From a checkpoint of a small transformer trained on Wikipedia: rotary positions.
Each number is 128 + 24 x the weight over its row's rms, rounded and kept within 0 to 255. Layers, rows and columns count from 0. Numbers have three digits each. The size before them is the row's rms in percent of the matrix's.

# layer 8 MLP down (transposed), 512x256, rms 0.166, rows 288-424, columns 128-159
098:140113114107102135098125136138138142161131124094122113133104147159130123123113103111107130117133
102:168122130128124130119081125076170128089150096115127155118164134126146143133162167143147142156139
098:132137113133131153123122135093146100130099118108163132105130151099134085141156154102141163151075
100:096128112112115136129134109126177141103129115133124083179130134131139119147145106145100151119118
098:108114136096091115155140095078137087123129140109126108143133144157143138082166094141110161140106
097:177104104055120127147156126131138127126129120118151127167140142113147132133082127134122118133125
094:135138126144105128091124108110147136128086100140110141135091102104123158135135105130113089134109
100:088138173108137143121132153098121140142142135172119140118133123142135132123102125143160118134068
104:092129128098155145131087112134148102150127146107124139149120160138114123164112088116158176140164
101:140131101083131110115105156104122103086096128138142166118125138112179132164127120156147085137128
100:127179109117093144133167163119129149108127102144140127103144145159123131132115118120175134148127
101:104147124107141130121127144125176160132142142123094167144160123184130136102155199103157097120137
098:079112103135169156119106110104164127111127135128098127099152135129092125127124132132082104098118
101:134122121126132126105159112132104142105157144150083120142130163137148191146113158112119107122117
096:153112135117157136120105137126111111121125107125143152098129110101171079153086114110118158078088
095:138129123103118121117162098126140109105129123162156110134143108112139103111158118140129132131141
101:142117158152106132120128150126162101152131165093127135164161100146129155135148151148143098149119
102:120173099148080121134132145141163116141120160121106147150149113133049174174122135136133110151090
098:128129123120125117154092168141159123111161170158151106110108092147114134164113080162157077131136
106:142113152134082140111127137084155132150117102127126120147171130144099137152101121124160106132124
097:095126113102119119101121131080128124157116150142127089170145128108128126159129145126118107160123
098:174130152147143149134138107132158065104080141148165110120129170086113071144151130098147162101105
091:148143167135182126135104110142148122107116156133094146124127139097108155081153136097152128131138
097:131115156108114103083149140123179140135118156131168147172119108086118129127195128122105199119120
098:157114119095097130118191117119161121146109097134152085094097155125111146167126127115158151142100
098:153153080101140095120108165102116181089139129112123139166152180100160143110113132100083079140132
094:167149115130117156162157118145132085160145121124126135086129148155093131118153111130126122077132
098:134104119155133091122095138127102131118148132126126087138123115150101157143150162133138115082130
099:124130160151122139154141143108095145155124110136159134144142122145159120131119152121115139109129
107:115142106137118119089121153133130108147122131135088136130106146119109147143135110160109129103096
097:143102138080147149073109163141119137093119140097128134128136122143117092120123154154109164132142
101:143121121161106109109130143128136173131120098132121133137163167145167082096117072137133155128124
102:143129165098132139144095126158109167114143112132114093152132150140118125114139152137122104079078
105:107156141145127171188132174110138112105093105119086084098145135067128111121137128112161150159100
102:117095101118136134140151128141108135139141119143138090145131161144135150122153098153136093128110
095:113093133144161116131132161133129176147163106144129123082121167115106150139109154123113111143085
105:111132077110127165106174154114093110130126070121107135112167132155102118115181148143127122139129
099:167160170133130104091161149158161143144120129091144133123153132149134091093131162189084164161163
116:108170111154121129127145083084139144105141123069081157112122089154126127108115158119135109131161
094:106123137142145155156121107127130135104119105091121117127111125098162139128125134107134137136088
101:133125103126117131125131088062129165126143143140107121107132114108141129147095180149115133126116
097:114111114089136133120084132106114129124096128110132119109111148120162131135103132108166145156064
096:162120109112097134140072150129092163138148097114088112123110100159119130123169136152081121167143
100:110145132071101128146138106106080135180110166101205113125105153077139126167112142111121121124096
101:120131095112106096143101111143121100134126161117101128135162128138129113102148153170173162130126
095:113139122119123103127088137120123135139144118067164150154165140104117142149124119128118136176177
100:155157140086102083141176165158120106138093114093149104141098146122085113138141129142101139131107
101:157110159097152107118150164141134115104158099166132128148128184124174159127085160095096121159132
098:125106107098091163151152118134116115124123132144111114116079122091133091126149102104077127166103
094:122170151141156103097147123070153117110129132145097101096153137095103158118146119141203129146147
100:112121120125135141120115164100161094150131129136134126110109115139126120141168156102131085126118
107:112111143135141131124154100129117131153122113120147140126114120113137149157128143130107115105153
096:121142141116135140168143066091119100146130110142141097135114134124124096127122098113132145124157
098:133154141134100102123108109109123104137144152113141160113131108115113124148107136182109148145157
101:133160121134117119148137119097166152127114132169156123139113143155149138122130133161160103144135
101:147143118109140112112111116139123125137100150111078059113115147090109157179157101135138105123118
104:121069135149123165168123115121126174135114184146141140137128140114149182132128114144154134124066
097:116148144148121133152103121112072095109128108153129102142116123176127084115128155172125153151151
098:137117107136100133100154127096113145134143106142159143159140118137149134150145130106140139118122
095:121112147135106160116081117099117114107159142152154128142110084133101124140133186174148144127122
094:131102111127086167118137147156128135118112148122124099129175116133152175176116169167132101135088
106:143168114099141095115120113115151108136110152117160139136097141133118144161115094131107112125150
103:158121091124109157110121114166144119107117106142145150152164122094112111136135108135076131127113
101:135099152125117117106102133113101184116126117105135105132132152159122121143101146115119160143173
103:108116128110108122112127123126129133095076153149125124127127105108111111125097136165145118098122
103:127102119140159138127121137126096109104120160127163112128166112142134108093112117116144094093149
101:120134140139153095100159112138136117101155166111137129140118121106158152158156139156118119145135
102:114101153106121127130142136092103122179110093138107169111136147098129155139145084138130159105107
099:081110092139102155155110118108104163098089117157108154109147171110139114153094146141121185097144
096:114140150093101085140157109183108138130093168173205130151146156159100132142156114127099125116108
110:117137115108164100130161135103136159141152094154149138140103106113132129105120140151112091124152
099:154102103147133140152130147127103142135106161146084120151098161119120131116111125140149177121082
100:126126100119154127135105137149140147150166167199153141073119160143141129135110111110056131152085
105:161114095109119103090120070096112117146112126132143088120100114133159162144137095143141102116123
102:090211139094167098167064167172165132153181136116166142137137108107124139146134155129121172116123
103:130118097137092144138081119111123093081152098122153144117127111099120125145124130130102139137078
102:134137140143103114128158164165160122127142133098106093114149157154131148137122135134137116134067
103:126102138147175152128099087104138149118153119137115130117149104115134105139124132104121112136129
102:142149077127150170128141126147088135114097113074150093159164131122127092125121138107150168122155
096:134098122116144157122137140122139125108118159158132147127123128120137137112122105094093140119132
105:081122104078147133097132095120117134122165102119125103138154137106119139148138102160119070133101
105:139108125128122132134107130141141114171093127117114116113153134126113091120128138128141110138102
106:143090142126152094099130136157135111116092133167144087134183163146127126128134128097155122126103
099:154144124143161102096153147095175093130174106137150115127149094137121128110163109103133102133131
109:106117128117110081094128129154136115113136102122164151127123119146106159137118105127113123184141
095:151076132131117127133103144148130165152150099121116102134148128141125102098106126123129126086115
096:131090125146148143108151121127147146103123141141130136095108105150115101081126106115118100126132
104:109143107099126152123129119154085119164141142150106123129139133173135108102133146139167093088123
102:122131159146181138150155130149129117120093150116094150099114150140146122147089142120138102132090
100:171126117148142111100114128145102108088120115163102127103120127137081120142129172102133150139117
095:152100079140090124126148079143136148133115129129143109132106145111139112121167133128135110134133
101:095132139158134156113114130130153126152135121184137117111140124131117134120121171114113092108145
100:145146139147105142158127133146125104137117148194146135179175104144093164139104110158091182126122
108:172136141122136135126141143158118142121157132153113167120166117153125129095154131153134072132102
092:190105147179122100079141147123155119125156137127114134133115119119106104114141104168139098128154
098:145075093114149134137093149111144080107147139097143132135102193133105135102100077175063101142142
097:091152118111178137113128096141105112140102168141117095171164148128084166118134096153130108118106
100:085114120115102087143098113093136152121119155136127083154105141113150150091152146122138153169116
103:122152118085123088110123083100164116103139097145109169115118114155114138120126156133131105140109
097:125132100133142094124129108138126115127115100133120168117091128121137126093102126138142122139186
103:136087132129131114138103150121162161152145101112133129142083163101118152139137148102104164120148
094:133161129118127092146114147074108133126125119122123132173106113102127124125116123120158159050105
099:092126117159125121138150155140145127179161129100075114131155119106148122093159149129099127110115
098:115118149079143123120126138152108090128161110105177115136073125125124127195144108111128152111118
099:101161171133113097147104112118106133139118126183117142152112130142127125140133140127125145133133
104:128130148138131144094133129157133096143129091118124126121105121124135132133182088157111155089112
107:144155143115161122146146141113183106142124131126112122104172120159134114131109122139130127133120
101:161124117129135133108179106146129150128096149134164115169122121102120101145116169114154162136123
099:154105135108125133122108145126186153117115121107102123156107128106112122128150138124151102142170
106:125143138160097147131135122109114100130047101162108127152177075083120142093149099138083127093133
098:140137145130125116114145125093114117173129110169123114133110131099150114139125141091058110149133
102:099147128160127167154143108132124126103060099122147136121118122142131101098117126125113094064142
106:125123124147106095163110125128132098122116119132126141170171160171132120138080104129158126134137
099:156132112138099093095139158070140125102126128142118138110118124137164094112139139112122062165149
098:120119130093109146146151177147139139110133137134130120129122144130108121154142105126136115118144
106:108124108164115135151124165099118135116119136145124089105086121124090154109119137115103132137145
099:130166158138143135092106128142113127118127122110101114136143099130109132123089113174130149134107
100:147115132167123154141134128119105108138150085116145125134133129162158095115194127129145130132087
100:104115113122153110106100115106149129087122151145119162153106111123155115140147115179125143127120
107:115122154110119177173092134153128127150141109109159127117167131116116114142121146180094135136156
094:128178128144162138111126109090114097148127148143073134099101111106127100087107153133116145133130
100:162164141131126181118172153145148108135123125123120146148101137128120151166143145102173132140112
106:142092119118133097156114126113107112122089125120100090150165113165109114154189145178098125084139
101:144143084143111157091104132132090116150156134144103131142093117146142122128152148132134100101110
099:082170132106109109149119115128105143116089123149109138086127134119082127111141107177142127105157
109:117130144125177128158143121173131123137128131151126168120104134076158088124145163123161144154161
102:104134142141146110124098101146138112132148118115147163135099077141153130132148133124075105145085
101:109123116173129147144125151138124082153114120112120124134129148103112099130129115141106122131105
097:117114109134090125100116084118097121160176139090129106149135120147106142130112148135144128138107
095:120115093137146082103142118133193173091107153150114147123131108113135143109111132114143141139162
101:159089146127124098091123128150135154096173126087138091117152121120093126111135122114148162137101
107:131124131156146090093145124148123127133137151108197108143097107119128115136149147112107112092125
102:103107144139176100125165119099141140119132143108192160136148120140099110136073127104112132123097
093:142163144116141106080128128158137114105084096145091105153113094142114112098134164127133166116116
097:139125138192172109114173137139135115145190126152135140150147106102147120153119126148132140143156
092:095131126115174099132104143166099140125138152126138159108164116102112122122163136128129116124108
101:120136107134116135157137149101160171151145117119123173099148136117104132125116121131163146130129
# layer 8 MLP gate, 512x256, rms 0.161, rows 289-425, columns 128-159
098:120114120123124100130155160149078130106099120149122109128112105121122123120137144128142155144122
101:109129093144106136114108140080151124103111125121196125144161129156107104123097128101143130141114
100:108131129090140085109105152128163122132157134093127108148168098060119051137144120164140142120128
104:106090137107101100129098119131151117124090124147145148130137114133129144144097133145139148120160
099:127109128211141106126144096138133144141163140135092131133109153118135088108117121140123112139160
096:121119138124158120092074105092156103096112133106146096135100145134079115158125133100128158109161
100:145164125109132097132149108108132127110123156124125131157100134117109151093129170089144082140141
100:137122131142109147144110120148122127080147166150137088156118158146119097117120124123096116126107
097:157124108207154136121078116125111101162131098127142115115146118093149081152156134177141119115149
099:105148127131138141152129138133134094082126121148105158133088127136160164139110088087128142152100
109:062124105168170170119162123128164130124166132128104143132128117144111148144151186122117125160102
096:147123094146121093119144142157107150139125070169069133110097085115146144144106135147097139146118
106:180136134085131122134126104134119155069132128168116123141119122088113132137103108135098116128165
092:167134128130136153118159151120116120125093113096161180120096149142146097135098126114111137134096
097:120140120115088131127122147192124104144140114137149150140114097159144118113176168151092143099147
101:110125123128129138095121160121109167123165135083146099093108106143152114084112131134122118144099
102:113125140131109130140124155148117128140135196122126152117108116117075105138113131151137113101096
103:136126123126132119139120108114103102077103069161111133119133134117094122133100146126125149120141
089:147132138136117154157109131124109135092139152116146143102064138159147107110129136125109185119082
102:158133133103141161091144097102105126142129154112135114134144123105144109118151112150171098109131
096:145107124127105135115131152139132125118164111127141161093123132113163133084126205126146116155126
095:154110156130153131126136121151099126156125146106117172086090153149132163151135107111132089120121
103:148126128173172109113124105137094109120100137136128144078139172134131163091112144114108140140156
097:185097116134126158213125105115128139100142152111099118143071157107120103133131111130113104119118
101:121095157111146121123158126114164142107143163148071132133142089136068137117176123140130129120105
092:157135146097144119145148099160126090136143112133151141108157117140154159152087118104156130122110
104:161137153133135080093130084117122080136114124188118132118174101124102093167133151133143132127121
101:116125145154098129147160093152093103147140141107092145162110116155156131114118142148127117138120
105:161115106129097120116115166100177136127118130144133131139128115119143170139172162095103130153105
102:093157198130145085098130082125110109122141106111127132105125146094133136141107120102139125130143
103:115115133151147150175144109120111112113154133164122124136134082126083150100127149123115152142116
102:130105105122135100117188111152153136148142110117136145140100140136116174093086129127143087151104
102:139141159160129117158122126110104137110120153136116109164143104147115122098137126124155124139125
097:133163150134105117107138121120122133108139119137144115127123107115136148100139141075180135080134
097:096124169172134102134118111155143096129125115105150145151071088092131120103140130129095137146133
100:123161146087193135161111112129136159123121132141132099108140134139086124126132139154174123116107
097:156079129151100134164134151125099169126127160083099104078121155123112119136138150126174125130138
112:118143137168081095156116134166140158129085163135113116108114104107120110143162154133148099103154
087:117105136115151095152127150146096106126146117120162140112135102136093082146088137115159142156154
102:117168134118129135150130093103103159083100122085123140153143165168144140109160159126149135085100
098:153114123120106116135109147088138118116094134087112064146111126130165128167127137142119150129088
096:147120131124126109117061142132124076147119128147115121165144136148136116155158169159145090137126
107:125144130161062096144141125124187142081116085084160117140130145136161098123154119178062125155169
102:092132122128180131137111132132078074148153165155109149120132114106174102129141146158084151119125
102:139133098105123131117152129151112115139179127095106166130100126149095131102132127139126131118107
103:124168151121097155084106161086127161127145097133123125127153133103119133137104160161141053109122
104:155085145141098119205157099141144126169130130108138128093120163098139093100120098136108120114130
098:122133147123130127122156093133139091118168132185115127136148121128134148133116097119121097082133
098:116137112136152120109144168144150123097160166105074146161104127079121121136122163163152090123135
098:136116150096142134156138119151164128096172124120110120136115125117150138152100148170127122120132
101:130095163139133123105132107086163150118117107148131141130161167140088120091150106143135096132101
106:139113151131131119112120086167143159111129131099089168069104082125135105141113112101132077178094
100:180148118141143128121107149148154095127115129119139160134139141177128154127134162096113102111101
101:117136110161111117139128108109133115081180133145144148088126162127123102168150126150122147148164
103:121137139169142139145104164105106143131117138125078125118095166096106112117069116111123162151139
102:151128113119123150115082144098133167159093116068110094119136176137091123145112157140149149142112
106:120114087136121115130178137169136107109184094172113131148145159114146165119119079155128118151160
098:164095156094122108140103111133155092098135139095127135076139096109110130132153138106157143121090
101:143176112156149155113172112172118114111145141113155104125148154129123108154198163099118111108149
096:160124113131134157158144088190183134116119075105119114161155139177117105171110112099140131114148
102:130117172148140142103109153118120089118190140154100131113141131112087144106092162159123172148119
102:136141131158149176127123130118156141089116126119127125102115136121165130116107122133136089167121
102:115130130073183142136134148167133119088145145122087069125095111159122147133111119163177126144145
100:097100125121129142128115142132192136131160105139110115139077137061165098118115147125119085178109
102:161110119115124094118111108121147153128086127162095111136126139092135172151123148143163115138125
106:154116059143143117111137116124122118135135138155083110160135115106151158149144104127132102121175
103:137128107130162129134104122084133116137134078082139131107113112109148162102066159096149131153100
098:106156219160134094093100128108124088155103100117113135155137119092116116104166049121150137160106
103:152135119149181103148114134138149137194132115068107103149135134127112103063105143161159105152134
109:114135137154092137131166182117179098095120114121114128127080111117133101080143149142144111166088
100:116125121168126164124116092133158090098147147162126132096151122120077155174116127113108068132123
098:099144119147076134136145133134127148104140111177114122132110151092130159139083167142143111164101
101:160139150156115127121069154083092099145162128148149130133127131043129143159125144132138087099124
104:162163122092101084136103121155135129126134094117136104135087105150120146169131140083133156095094
097:137120134162078098135116160137167084132145104164140107111108127167141156130101116112130142109115
101:177140121093073123096145093136140116131120106131113154127122107121080134143125153135158115130128
098:120092148172191144140144189125135087148108145153096135095093093102112097135141127169115110083158
102:136116137167145133123124128145151126085118123162137109111182104094130118149172147124128114097136
096:092114104123116149146133096106142105090137125137079123121114123090141082123138163116081155132131
099:129107106127137143137117133115143126126154114106170137129150116072153110047149109109128076140137
108:127113121126126139139136119157148115102159151147126150119108119128119106138089095130144113092120
105:113100115066092105101089122130110109130123108123087125159132152207105111135129122171113115126129
098:154108141100131113160148152114131156147177127140115141110140125143142131116130142132119136132125
103:139134087141089057163079141132152160129117129142096139093154169111133127147131136181126112116173
094:132161142106187129175107133113128142120126135140086153125115165141117112101121125165161146113158
105:153109123135097103143144144108113119062140158147077112152109149116093097094114186139162125114090
092:082114197102168141153141139138158142117117088166080153091102162167151135116110103152116123093171
100:135145085095082156133143147143130173128122117156141086104117131122112102135150133099120126123131
102:137132106110119102111126102102132112138166164106109065115112127113120129161170040101076122118157
099:147137108169113071105104125140163097142124137113074127140102156112092150139120168110131113139191
096:196155133105134119127114118128155149129152074081124082150138118136106135129148125134100126096143
102:146103087155133142155135134148105092142140160159114145132096129166181131141076126102130182093120
102:180131103132144174126142147115119097114099113144147112136106103185103127160146155117102091124164
094:102112092119135110155122107165112144106121140111144157126107109126118121111111111123106123173115
097:113141152147147071157097126116135138120127131127139119105180095141136102098074172136117147153124
097:075138121142145141119101165124107100132132118142122163112134104121129145074109129174139107092116
097:110087151102125151098101123128120134124090097123114182140103138146143172143132110194135119131128
106:128122124162156098166139125152091107086123131127105160140152147126148139140106202124148111122120
102:091124098138132159147137133128121070158131118130109182134090103120093152093142130131088141140117
102:140132133116083087114167134171119117117139154161148144182114160097166125129091133145124111156147
096:140114123082133137152126132122140123104114091160154107106160089107144186128119130142132128121156
104:167148127099128128158130204156146123122101139116106103122103130131096113110161126135108128143150
098:129117094159135122074150145135149135141075161144159146110126089143105157115103170170164120141158
094:131142149136124104175139085107092104122076143132092109130119094138119154144117106133115073129183
105:156159159152163113116147108116123124117142109120125126148163122107145134076166086155099137100141
105:077145142122148117176156126147162114136092141132108108096117087147134155111146126140139092133143
101:150104118160113124139104161102130092120148109113210181112160132169141104114082148150130098131124
099:141107121111139152160168123147106119071087140155147072187139151118140106130115169121141155086129
095:197109118103104127143118131133140134116130116122156111143144124151105143121079157201118129117169
104:159094142152127111155105131139152115118089122086116070122150141124188093104107142116130116124131
101:128130161149077115147112149165150103127060126095100087096109129133118130116088134115119110111111
099:124125167153134115158115127118129083117152149125137117099131133140117134127128133114187110142157
096:165116123161145116100129166131145120103113170099149126186143122144166133150106113133117120140126
094:111189123163097143079130142119122133150091100098114120117128131084124144080128155143136151139130
104:126095120144106095153130183111119109110123129134141130125121172109130091176130152155148093123109
100:112143196103143151107124096132125128087119107141143094103108100104149152086149106133094121124116
100:178119096143113123139127107099156113119125135138135091157130110099125095130142125066151115159127
096:144118107143134173131136119152187076123122126152140073128165115128151098110129140119104139152110
100:095096162149125125147093146155150145107120125142140115128096107134145138142145092152128089094112
096:157146167124141149143129148093082112123087172149114083136070120110095139113120118112127158107149
104:115106109128086126133098152177125093146125143131094105109127201139137122115128132151141118122176
104:135147160153132110097136123081132076099141141095096133128124174160142125126091144144111107159114
102:131113164120158103153106134140148117136127160142133099190118093119161116147137130162135124150143
100:169109143069109138093106154149126103120138145111090133096149160141115092075162122123102108069113
097:121133083158117151111126145094132145167131113177071166181123113142137102126159116168101090155108
098:127106110117128126142134157126146170137169169120145125177157090113113152126100191135144123085149
099:147095135128100121168166144125128148159157132122123142102137127123104174094100083093094116164094
099:149130142131117144127131109110145141136119117115131102094120123126102123084124119108144103091125
096:127162161133121159123166147149135124081129154100130103165086128135136140124148136159114135133127
098:082119133141121179129093141086145109088119145099102134118100125137127111109101126126126142123100
101:127112155113114141154084088096163102099144124156052084135159145116117112124150143143156130127131
096:136132107109109102132146135136154117142144138104152102128107136123121090104117147108112125116160
101:114151128127115181096119089114172135097126124139115161093082153131146115132130111158158118147124
099:124141146116113134116157085118117135091088123095091178128109137130125161104093094146124133083115
095:129097113098147094099162114134106112111144148096131119172097121122121122128132116108099156097123
104:098146070159147156150100130118113157099110133144105135148100098155102170115106134165127130126121
098:146088114171094123161111137155153128121106102131123147146113088071100104070159091163141136125121
# layer 8 MLP up, 512x256, rms 0.17, rows 289-425, columns 128-159
100:099132124122106142149111170148171135127143110119149143154084134109116137103130144134113051139134
096:110113112151083104218085130092141141157122140111070143135125155115142133104077126133149147114144
104:142123124120153191110120120098112130108134147132109162150115103184107129111103117136152070157106
099:125137135099126133183109133117112146133112095117102098111109114128123115130107184117155117122127
098:164182121066100135134121132134172121140128120149114135125153133126122187100149153122155144114141
095:106110143122119115125164098105107158147140136145133183090172121147141082100088090137105123172127
097:099165140155110085105119130096102111098165171160113147135132082146192122121063103123124121108141
096:131095104093138136155138107093132128127131121177136182134101132109144107108139095126138149119170
096:144131114122116132146147125159109122161140185134110131131127118146113139133163088114113089118105
094:123083144079183116133153130147128115129113141094121096147089121096132132065136121094175134101096
103:131113107102148163082086112120131125136151137166117091187090093119109140167127140137146158155116
098:128091148149133102099151140129137176122164156102126143198104108109153099091124181114103117099114
102:139106159110116118114101103101152125117133134121134137135159172068175140169142121118070097144158
098:129099134112134119118117143104125142109104141098135111126117075105170146118095130121122209141094
089:130134091113140102112138144097106194124146155150104140115137156088123129138154144101152144168141
100:100159104087124152146117126080150153155182107101133133144113110105134157096147090143078114114109
104:157181137140102112109160079138139128116103135097110195118107142104160141113097105132098127084103
099:075102123115111085129125128129149138128155122116130092115129103137117129124148097109107100148111
101:122142128131093104107127159147160115159115114123071133137205120128095132127096133134157070081169
102:129146130103089132095136119092079150128138150125109151118124128150122091135105111141123115119171
099:134094143150120159149134095110141153131137121121126165100138181131101107141141146101129160125102
089:132135124118133117139129111152110129124106098085177133116132155154184157141139087121140099147147
100:133135116125103141093099136172143141082108166134145135153097139101128101100122104123139096109073
099:129116126152126086147155108093123121135134170108135089079085161124176116168086105113075128120099
099:108112165118111145146114129110124159134123131183151139115165109124164120120129130086116090130118
090:107135104147158114087089111146159131152106151158145162116096105109113134100128117138123125092111
097:106155117106107135149143122094134142124152092134162085148125163109150121114113091114108158155117
095:117093149121121141129129101084133096158100157134113144111107103096122145136134138170102144162130
107:119175133111133072081132114125130087139157098108150133118126136114052172160136129100141123100129
096:122171103130150082094165097099126097129124144158122109177178118100108134104120091094105116136051
102:121124121138101145157086088095133148187123102122124140114127123149118123110078112124127133107120
108:093155142134173113104157102102095129092121123093145140134136133080160100139106174114163103100120
106:147108075134098086142088136140130156125133125123127150120112119150138131157155125070159144142111
102:162144132156138154098132154105120113105133119112111103133124117145153102128090145159136115106126
094:157151151094121138126114128116119123124102159105111123184140167129098094132115126134084129092173
107:109146170122138134139101160116143142112104127137139125105127112108116173153138126152127150121100
094:168136135121157111114138147095071092162154129128113103157143102092132142118129147121144076082121
110:118116132131132118148130117101128145122166126143132089144135171154157109120142151114146095102105
088:148113143124089161075127075116148143110108142136133112130129124150112131140157118155138154139098
101:163118069140127167116121133120112093095148128153109121092132127162101120177166109102128158142120
098:130144142148128144117090135114138100151137128100115063163105085086094126150147112144137132172126
096:105104128100141128143181101102139081123101153137146119124111124127176080175135084171136113113130
097:134148113186118089140155153124086131150183151099135098109111134150087129098116155140138151145123
101:117120089156096082162127080143111110068134104140100139148123091085143109067133139132137145171148
094:148129121100147138113068127140121120137143152078125124148166145146116127097124103131109113130166
102:105144107106154134117113124154130139135129122134088118168147132113150116122144140108184131141153
101:129081136138050147094142103142096104122165107120093149127137084121124120148139126148069134162173
095:137108126114117126125102132114114128096153150118177150091144140145147077122152123149111137148079
093:149134156143130139127143130131177105140181083121140125135096133136110132131158069086113094112167
103:137149158118148095152110124083139082176103144144108133169165116158143145155125131118103120173117
106:132083115114108110133113118119094136089163144161079153135124105146138148127088142131118114116106
098:094132096127131140116154127134083139180082116141136108143136120119087118148135136133119127122125
100:097105148128133092155115095139120126144111117141122102114143072129127065098145138127139122128093
102:116140119099141125115140135076106145148118124124116134174172118142085114107133119079153099140056
100:121059099122149121115096108140141139162130153138108134112153128093116136116121155096118123172117
100:117109120089134134151185163149104091113127164120125108135146110138136117131163108091114121103109
098:149150122125125126146047086137122082118099154094089154131147118180125175100170146164149117156095
098:164150128147104127109096168162149137108156144131132127107139157086127135128145164077118115124112
093:130122143136139135070139124142083150129179117150135100145113108179094159139136131107134118137138
092:153131095114126114152117153096130148118120162148121090114127142132168087176129146138124128097116
107:121110125165113148123115119134105101146060149115108138081148106139141148087136110143135131123145
100:176116159132118149113101108152145140128146084124124126149149176137138084103102112137073129120142
102:077102134161094155067123082114140132120114141106117119170119131140156138110126164128121088120093
105:081142131148150145137098100099107113096137126123153104115151159149072147129096133131154109133167
107:096165097135119119133141133107105122138185133119130129126110105111121076165126137187102137122115
099:119131089119092097118130133119136105122152128162135108066115157124119149149112138139100091137187
105:106074107099156150167143140139108131113101100117143120133098169143121150135078139106146137137130
100:195146120109142132146134109105099152117131153147160107137145148146143120156156094151113125132137
094:168120109111111164158128121091114131158162118160114113096122118151138120124148113138067130162156
112:155112077126123095111116112113152141107166121171105177084116116131124144110125145138130138126145
101:094130161135109133112159124113074155136138068141157118155127143089106115120113087136140118093124
101:146146125157091132131119139135134156117109168105113103125105139122115084164144119167137064157149
101:132138165138123084137127059107096088124074126111116130098103097142145131123115117123143144104139
102:103097102133093084135115109149155108136143133134138123126162181104157136149139112131128096141148
099:158107106107091133159119130119127103110158102136140154121112142103118122113112133106141153154085
100:145098126111138108147141143176114125137120115120154146113136119103124158148106125137175129118136
100:107084084148108104124105116084157131157112158130141133184113127185174148131142100125121099122150
101:160138142128098121138113189124146137128119162110148155143133146127099125111144111145127140140100
095:095139112125123161106080149153118133112121108134138133146140147156130152139120132146162113138128
102:135165099140034138120137143154111123108175152140108118126149140156126125172081118159140103098142
111:139164095122154129163085125168140117121089125097137139149126109154095101127150124136138098105122
100:116142136154106060146134127132104096138116123135155164123135163114102111103109103138125187143114
095:179108117125119091158071108130156187075150138087105126142112125124124120079136133109112146166155
104:159098120087115141068135107127138135152095112127138156149091117129154142129122141094118127158172
096:149092162161144160163115142112100134118136112161104119169122159167120125136123147149115159141143
102:134113078104128166094113140126129132119119114111144166116125111122072075114116149125120180126138
110:109130139145112143110152146157135109107148117144162150159103156156139119134103120093128125087097
100:101151165114122145099156091089101111114153157169134137105164173126115181135141156145112133164136
098:141081108127137087083119171120154136141131139157137093153110161110137097119126153183141112082112
095:122077086129155139133123115143135138093135122151135125162105115085121118139124145109138138113163
100:121061102110102129088141166085123147112108150152154173110170093107081126141164128140139156112165
100:124111101133083121138155155124133165087123129125096165122084127149110150152148137153163105123181
108:141110136134117117113199136149108130137111153144176107137146107131139122110136102136120155103171
095:116112159120101140084126111169139128152113129174184153131170131121129141080117149108160129123128
099:104182135160104128090095138133156112135118127137108158137115144141145116124137142154146137160107
102:169129124131148105110094135108100147128167112144150109106139127146164082147116109119159117114120
098:082120125099161118137138116137108122099096114091104108137147138124111170110151138104106100146109
105:121118113130109144113121114115078114169160085140117086122158149111116124115118122095097085109133
095:163135143119104107117168106109112111136127098134108156127154146141091142089160125124136155163106
104:107130136145103127102159134081126112106133136142112140115129159123169155173150166148149120152124
093:098091142160126125118099136116169105115105189109127141104151126124117138128110118151058148154161
101:110101101147108148117061128139139125134112117146149138151124144129161105105136063155123153093176
098:102074166154132162077157158162136144156122133101107180136095125117152130188096118143094143123129
095:171131150161106129158139122092151079112110123124127161115139149157141122148120133137138189120145
102:118118134183132102111114150101152170076129121152091136127083151147108120130154128151175073078129
108:093141136149121146152099155150177109150071134128104138099152123103135112113132123127094128139143
103:119114133151166142174177154155141138126083125180112117171136115120129158113132147147090139101102
102:141123115156151148122147120123154148129148119129120152117127132140110118105074140111123123145119
106:082133156159132131119148154112136131145098074156096134159131100130140132128099132113120158104134
103:105069133141150113162108102146117146174144093118087158166123094131117127153140143133120132121086
102:127094084141135174110102161124139147147105125145109113125131154139141132105122134130127124145112
109:136078130091136131102105070081142108091146112188139123122137093143159084122131104130116123109108
099:152163090143104135114081114117143124138145149121161147119085162148137113146134114143147130118159
094:095108151122086099082115130083095161111122149139105122185112139134076122095141114099128138098145
103:145171128125140118129139167152147147134164127113114104133094099091121158150146165140102125113097
098:085102154150095137129109108138123149126113085134106142104118134107112175138134115140100144115124
103:101122137103130101123084135148114108087148126150125132109117138155138157147119156120105149112099
098:144127120101143122121145102149130109104135115144142102118136146107144117154146091055108107134153
100:156098149119112165105123083138144141152138145122124124127129147120108125113135109131104150108139
098:107118158158101135108139119115144141085132112093105145127150146142139090152115106093125144134141
105:166168153093151123117129163104093120158086115153131179149128114159127113151128090182125133142137
106:117124147127118104163130108142117134097094164136129110137153108129107178178098109140109133101152
095:148167088138187108125116092129136167110125098141115069178155116113145142101134103087129132113177
098:113124132124135136145143135124142124088149118144164141150094136111154128143072121124144097091113
106:121097099131154116170132138157149125107117129144099115143143163127126132120157144123172124193164
103:128121131142122088137153115139146129089136151140171112137121157159171100098133114114119113120113
100:139111087151157110132152101129161120106173149153122126106192124143152157154126100098124118144079
102:104107134126104168100130130136116114139085120121138122147114122100135132113134126099184138062113
094:102114128092153125108189114104172124073104159099163121125149075106107129115128131120129122091142
104:116137146122128164074142128113133100123160119131148123109106116156134092152135114143165124120118
114:160120111158146115115134135163119140140105161112123115126096127088148112132165132118130103121131
100:131069160082089129112158126135121122089134126098110106159120106150128185140080168179097113131105
092:150167111130147091158122157062106166104172157106152184159139115080119138156148128098119087126145
101:113100135137122109125122102142105090162143156204118111146108120130138191102130099148159115092082
094:120099139165086143118119092161155157123172086115118121175123156128141157118159159116096123123174
105:086138150120145116118125124076119153112183134146157163118177123150136160140153120145136111145124
098:143171126099122123129128146150096094124174131125166093156111154139103092160124137126162145141146